Each number is 500 + 40 x the weight over its row's rms, rounded and kept within 0 to 999. Layers, rows and columns count from 0. Numbers have three digits each. The size before them is the row's rms in percent of the matrix's.

# down: layer 7 MLP down (transposed), 1280x160, rms 0.179, rows 535-604, columns 40-79
# up: layer 7 MLP up, 1280x160, rms 0.192, rows 536-605, columns 40-79
down535 134:465518519585515509496481472434543490531476529436546489455475509475445476503495470555509491477530532518466489587490515504
up536 115:567511525457449458472516472511480551465514489518568547535522476470519491427491502480519526498485480512544466505512450560
down536 120:476548474514539495403528560507461468488460554420467432437497485585514447562512557496559433457427551466507427523487525500
up537 030:514498479496542428536561429472549491530500512565532487526591587590485524481415433450508562519526506459512455470505528531
down537 031:528500479575487549455604447451510483467413467495451445504521475491556504571495503578493502511530496520456555428450566476
up538 132:518450434401604489443520511543473505521472481471464535503474456553483473445509469476549524499438552488526455432473449468
down538 131:573546504485564477526473480574450504510492502444413460515466554549412538535537512432486590532551467436479450484492455533
up539 029:479501546423530417458546467463499472482496534452471563533536537557500488499491532536559568482508535494444404389476498544
down539 028:477518511590590544503560534543512550422428498462546549568557499472441506500441500537481477508484457500510518529470548465
up540 024:460455490447549393455552448442522514516500477492449553491505490529444469516422446503551552530486514459510460483424549549
down540 023:484464473521411527492594532536589456548489552520485474485516490451554486495513482476401544480443481478515411447546567541
up541 027:446486473429518434449541433437551504523505538487506518461533603555524454513431538491529582482552554460516461399466523538
down541 028:507447463586491528537539490514509471457467426448509474598538520488509436523432499473529504498474494528557522462485471490
up542 134:508497503459494502468494367518475559563487532534489551458469479509505503536508493448508452479542535514525507443486475476
down542 135:425506487520415564437531534504561535530512456438528465499450509505537515475440465474491522489561497504513470474436529502
up543 107:441525534421531466502466518490541461477418570513425513437502485500438468508497476475560489485502488483542448490497499480
down543 114:495472575577454483550480468445501498495392547488502454494467476412446507516503469454428518438499503503511462557473473489
up544 114:442552486504558498472540371506486572497473495500441494523508480492493523547515504502468467498453489452527532497509489538
down544 121:480524553531533528444500453512478424534468516412450471452457511482438483573477522482501530560480516488474534513477462526
up545 115:489567476524470465497541499531463489516522552391448486563513495493435520461509539450468494591472504450545509495498497415
down545 121:453528536498548543488491539522471442475508514430495541482488483477441482445475512484469564459483535469445451496502525495
up546 030:489459484453513431477613415487510454469516565477506533515587577522455499480451474480554524505577516473527522483556544484
down546 021:511483562469517557520461479502487499485545518484575564512457505471503551546492465500522482502472513492479442508508516547
up547 134:511431502483544502471539500490454451501488446488522599497514533547476461552480429471469460549519541531501468511447484476
down547 133:548495481495499545514513543534515538462473549500442446545496504507453508470538546486498475432492526502441503527523443522
up548 120:513462470442437464497510468518507508548559521462471572502531480537568547465501540536471500590467522454501530486518456485
down548 126:543565475515492501449495573489474515426499441477487538490533518510553458484495419413505472469450540526533452510540543488
up549 162:470531429480512489468480509480496414465485509447422477498493555566485416581465446486500487500421494496464491519558475535
down549 146:474535444520476501491481515545443564485501489484464497564508515539568489544503505575459466516535510630528502451476547498
up550 126:514496517442460428505604486533498441477523522551529496481546517472575447455485483501584513476478484512545482505455532533
down550 125:506474563543496508418537506478517466483535466449445490430565535438488411533541470486551469442494460491489500521594471589
up551 124:427489459479514459472522475531451560485438498476469538455533586499511409483481575532557531478472498570509517477481526456
down551 112:486454445530526464550517522529402599538466489535437467532589477441461519448534570461457498521503492516492503568496501460
up552 131:497431519499486478472490445396506527584494486552478504519476450557441443544489453496466560483514557569484518501458476519
down552 123:504504457595457495562537498557481572450559527546569482476496504491480528520581561473401519496469466595528496545495479486
up553 134:509465462513528459473526525548556454560478453545552525472442481536456447520501408526531467596522516499533556427469558541
down553 138:621467571467476465509482499476523564478409423531463466502472529459491495508491478549502497518532504493547532490398522503
up554 118:423552450503633441553509493547479481519591513512503478500508517518459448547475503500501466550520424503551517508583561455
down554 127:495462500537472517450476584490495541419493535454462461541516532452458471411504549498580496527502474476500505429498561479
up555 137:474558501477540498493495501563554472439487519538463507583532528464520493504471456463529599487472580498483463510490527509
down555 136:560510495515449565537443588498433505446561515533517464570473479499500511550517520537504413447508390465478547478572533483
up556 028:519459465462574426429563431508506490495512519509519543544519552540528483522449549499537567540514574444512427427475501480
down556 030:478531469523519480540544490399540495492414541513465464525474519506498437501543544538536526502505575494555516458560529490
up557 106:536502535506531507520533520495545571410525549531405549483435474502472484421516468540467553525492506495490533500506492490
down557 095:460554521485513509513521434535478489552503453448522498559537471495434455514471557499513457456459582467476522500581479452
up558 115:523480555482461465481485436441541503470459495504481516456494496483504506459455546558463512548510524492509491485477563544
down558 122:560537524487514536555455485564438505391477523454570454514493511579479536445556481512495489454534483580442481487438479437
up559 107:508497471480507475517498504497499447555403522474561449492506518479520412576477452438547508553502442529503506380493554518
down559 107:472457592578433481484488490558544488427540516571488504477456545423550502456451514422456469487504542523464521573520509489
up560 106:445543507527490458414478496442462493550548526486534525471466456523515514524427522429517459554491487446500498517453497495
down560 111:515541493520516569544542482456606485513438437529480543551500486431496561472500500455474478516547546486433579551539483473
up561 029:501441421481551455454612426483475451566494536492551556552496557547478497517405507486538521482501563537511500459401519488
down561 028:482548505471401598572458545511518592513485521521492413500485433488506492501547500502456537510552461477481490474466491512
up562 127:429533467455538455403474486502527461544510517549485433523474559500460514469448462494584470504483505481520409437506504482
down562 127:463491600477497542542525403533535460511488549487525534521471553552517538429478515468528556566435475485531484487436488424
up563 116:514512442508561467509508486456587477455463490498456512457432556575566526494405506450561592468528488561549498503432536557
down563 122:536504459502462522534513496505538459498565576525502498539518509408568457473525506487493457474496554418454498473520479477
up564 123:510461523472498503510474472528537555523420435504520518547532479518446524480458528472510482513436542535520449461437452533
down564 124:540472456487479416516433580561486485460454528556453428489512495490473493470466554442488486480483529482565424544434473496
up565 139:544488468504530488426553419475413423492452502490511546523504495467529478496501525486487483561507612533471563477514505461
down565 135:522537514503518582476475570572568461508517501418506499509490440490544510468489523441496552509581461484522538562461435485
up566 117:487425516487538513476533495538530475482470513467496573492476503528527424517505476519466562596592480486555457481532483553
down566 112:504507522563526504537543547516466588578433452400511524453419463487530499572470571511510478465513516534534522528377474525
up567 019:468485489457580438468562427483449523511501559509442552534482527565461510519470504455602520516515553467555460470417543494
down567 012:459527510509465579519505569464598462406449516569488518430455496536486539512509462532440457464487476415520439497530506506
up568 132:581496529515448450461496490376513453501522500455467514562491514515480511541468477440498488486506487549525520443493631548
down568 130:506505559405512515507587510487552565475531465552497522546537467490470568535450447533474454514460530420508475469453438557
up569 116:420481543503510495468540480410493457510531476468477455557551478529517417456447512522506479494514505503513402552491505514
down569 114:446478508494511537506506505419473492444538502514483457520485475528512536486507540507457531444523505510426492525449484522
up570 051:432468492503553483444567458490503420573498464445456498466550575537463506489424525544619491512541524456547443506484511541
down570 037:529555558541562476465490494577515505486523537467533446588494496476540569507464484430501497457527437546580480485445491450
up571 131:444485411484520452547556453390500452571526520570470507520482558614519425453494493420521531485486492561540518409551564537
down571 130:538461547491468542437498542533563499536491477504436477559588493552483473521519476485519477483465524452446470527503489568
up572 143:518495527462494475518517404491529505528519560493563484488483512468520468483492551533561536517516482567478582538542564553
down572 143:469527494474466518476506507488609504509456503535484471521544452465540528496467428512540480458450547508513538481495467402
up573 028:476473495414611428514533426516528477477491551497452539511523584550463495466494457510517535526528539517515435474445527553
down573 025:470554521504517500491522466561524536549492447426595572461519540446546429485467483473611483552424479533516476511525563586
up574 124:481512446530533493471534430488503538474461497538488455545481587547557489542477563532524554560537507464490478515399463602
down574 120:479515498477514554481514461458559483529557499611473478444527518529490535548505501554559544548522529448569482574459464509
up575 125:520492454497506461458449517422451547529494480527526539541477526504531476495450490392543541465441491458527467549433468463
down575 130:502506518492554451465475491510513514541454481493533535414446435432459520571545428468521560498535496500484603462485471448
up576 120:469498444552491429490502487477529587517479589500564563440509475496465489430525529445534473457550473535530532390478563538
down576 128:533535560519552510451507463515511416518469479549550438548448523581533525460559481508532494501574526452546523498493532476
up577 128:531497468471481467510562464443469523556521442505466536469460497555465516508451543541514475580549494486503475497518587513
down577 128:543483471435470501521482489524449477438455504554516516551574566457497436493499518529478458525464448522553554536569468493
up578 120:401452422512465484471511470513458523525537539495534576507480491548529488506501506494598555603500533524493571463483480511
down578 124:471509609463499483526400522509485477491477498479515500488522514473440448491529570497491518516504521527482530464465541499
up579 026:514469463433528442428542426461531509544491541498516512515508544578475459504443584454530512495484534483478483420469532513
down579 022:458501487515528424536573439549489535446508484546523540540547566514562529516526454558527480551515552505512453481429570555
up580 033:523493452425485424530564421445519463548469513507524544569532522536529463496470461437581530512465556545484458483476546534
down580 028:479512534452489506547557455524515473579504463451512535469418431513432431488474446540476580483525453547458493541548547484
up581 130:422475539466491484568571498456502456521502612462451513509527513524514427503472543474470515531524498502450495501436462592
down581 130:603478477503605481465516535453495495514530625442450496456542489470495516573492396530509420470493457525439493484528420471
up582 025:474478472520482408457588455454516493511488504563483528543524548568485488459445465460558548523504523501453492417526506487
down582 021:593501513485519469456453544467457510472483436504499418553447493523458484474484495469563462476560443448566551534538508482
up583 033:542481487440533412510529484455556393531523537503489568534542559486503509526498500461537523562494489512450478487472587552
down583 030:474444522582453495554499497530443541473455535549534490465496560441559507583442457507502458447474500525541518485542514578
up584 116:396537451484552484459576486476507435510523479511516555493428465571415440578526485536529492516496517468555484436510501479
down584 116:485491480489500506465481516493518482477473495513493521494459477443548508524456572464557473479463468541460463569479486521
up585 103:417525480508509495426514461533517544484560501473485546425448543519448453455511556486473488597505567491488501508472558544
down585 107:471497539564491550512455551560441478522553518464500464525410499469488522501532528472485466480479500451492462565526447534
up586 111:498472422493562500485630456443481519489530528443482573520471526545531474453529506458551484490540471588562517489499507521
down586 122:494591548508428538448508475473485521504531498494434465445494475553483516485482510478492484603509537414489476501440468566
up587 150:571422506487486508496538460511471394474539480526473581546548527517496510563517441436535519492484469543466531443468522496
down587 141:509484558579518523508484465511451461467539507604512488529556446483512503557526531515436536556505495538474494529466482514
up588 036:497497470437529421512538419462516487544525545461472557482473549542536458491426515515565524511535545513487509445531574476
down588 034:442516451457466461563419537507542458483436503477490514490538434509470490558488421490489486538485521532490497535485465450
up589 033:525383498456528400427489441455532481484470517463507499505530521538446474494457527488558534518517553533550486483443536472
down589 032:522482525611484475522550522526558551447462533595542493465496510521466513494507508510460542526510515519473567464497560436
up590 123:520478474407508503442454501558456497495559489439470505516522526519518470524535493474469469544511532491475528461479529538
down590 118:518531520470558479573436499510466476533527508482449487456464463451493502509476475505500479481477463564529483486533546533
up591 119:539482490407533503521553477528514456524448442474537612504542483494480485515493497544533471565490571511432527460505471506
down591 112:469528483515456482564478505570468487531524492542562443471503500464507500506503585437562537486541461486481543475461543525
up592 026:484473480449507448438575492544538490511473512475435523529488551575498459507388488509496540515506528536516431448470508590
down592 020:499576502550493476447522472451596561512477494433523504522480560442511542568503533477491453525553553461455521533491507476
up593 039:502459509480525445436526471463546487457496503439471585506486526531484464426416472512500546517506499473552449472507527463
down593 037:543586454499425458504456518564473493454500524511512397509490529481478489556425471443500458510451522513496483509549548483
up594 020:511456485482528433481526468508493488535526544503478497543508574579509521496477490508544532501509553513493486463501562532
down594 015:490557438557475527498503489504503527468496538563453529518426485446534446530487519544489502445468515491443512508503507547
up595 033:485452478504513415446548452472562490499488579534474502525525537538478476518435478504506580522486492503516460458421493557
down595 030:571518482695516508510448500448518480231470441482492551488508528487491510446555511493487490511488541484495524477474508479
up596 027:498440487459533373476577436475466501505506484532481559504502532513475502489447463467568557455539515486506472467423533545
down596 024:461517427566478516510533566464563493502533425449499496553471458515539554530501458476435444540484495524551523441555441468
up597 124:539448543506581481447492487511515434420462549526450480503536500455551507430502434496460508508481494478493470520429517476
down597 120:482484445515537506481484475505555469437584590545473441447473537459500470548574504465470468519464545473435509490515533540
up598 039:474481446472493435406544447473535465527467510476485544564526568526529493557395484464483559528537574492527473463466551516
down598 041:485549584454476531463461499483529425571460485461542547476540552484466447490509486473509507511517499441437529479517541514
up599 033:478483490415544426510544447511478424539505531504475571519527542525504421455473493497545499496497515523479476472430590554
down599 030:428508475535515476483496552582454538456512525485491411487552507546448550546499480525492510527451477438536482442527447498
up600 123:567506500486594447465501481558519551437442570495503450480439576495476472495508538447525549564366499507490410374466487494
down600 128:431499444522493555455523508470472495509504495485466487448478465537520494460511479525493473483526543553545552525487500509
up601 125:537467479415517472513473378526509492511532480448482472486504494481412500503465438460461512549439482545530526491484594531
down601 129:523477504564439555509455517468546444563526487589476539502523479554534489393454559502476517508429522535438475513490463465
up602 109:479528431483531464520549499476467460502543506445438520464612529466468521454483512505482553568514451606514539487466523533
down602 114:488430435482579512448490554512515521500510499476527512478468502486522484559476506470451491479500507471510538543413421501
up603 101:440466480508502479434450471421518487523477476507565488488549495512518450487475493488509589500419563475458455403529509481
down603 113:481511576517532510583495529522532468468466501579573511508481498461533484561555480563420450402492545513425490478549535413
up604 107:557481460494564485488540491499500561487448522443431500533502462528498534442488532479491570503437399491488469518454484487
down604 107:539406472510515513432551580509512518485482468540472565525447417499491491545495512532446458451546475463522528468517484470
up605 114:507441493439522452503490467485497533499516514460434492493499465455463525521529450539488507478475449480464491524469592473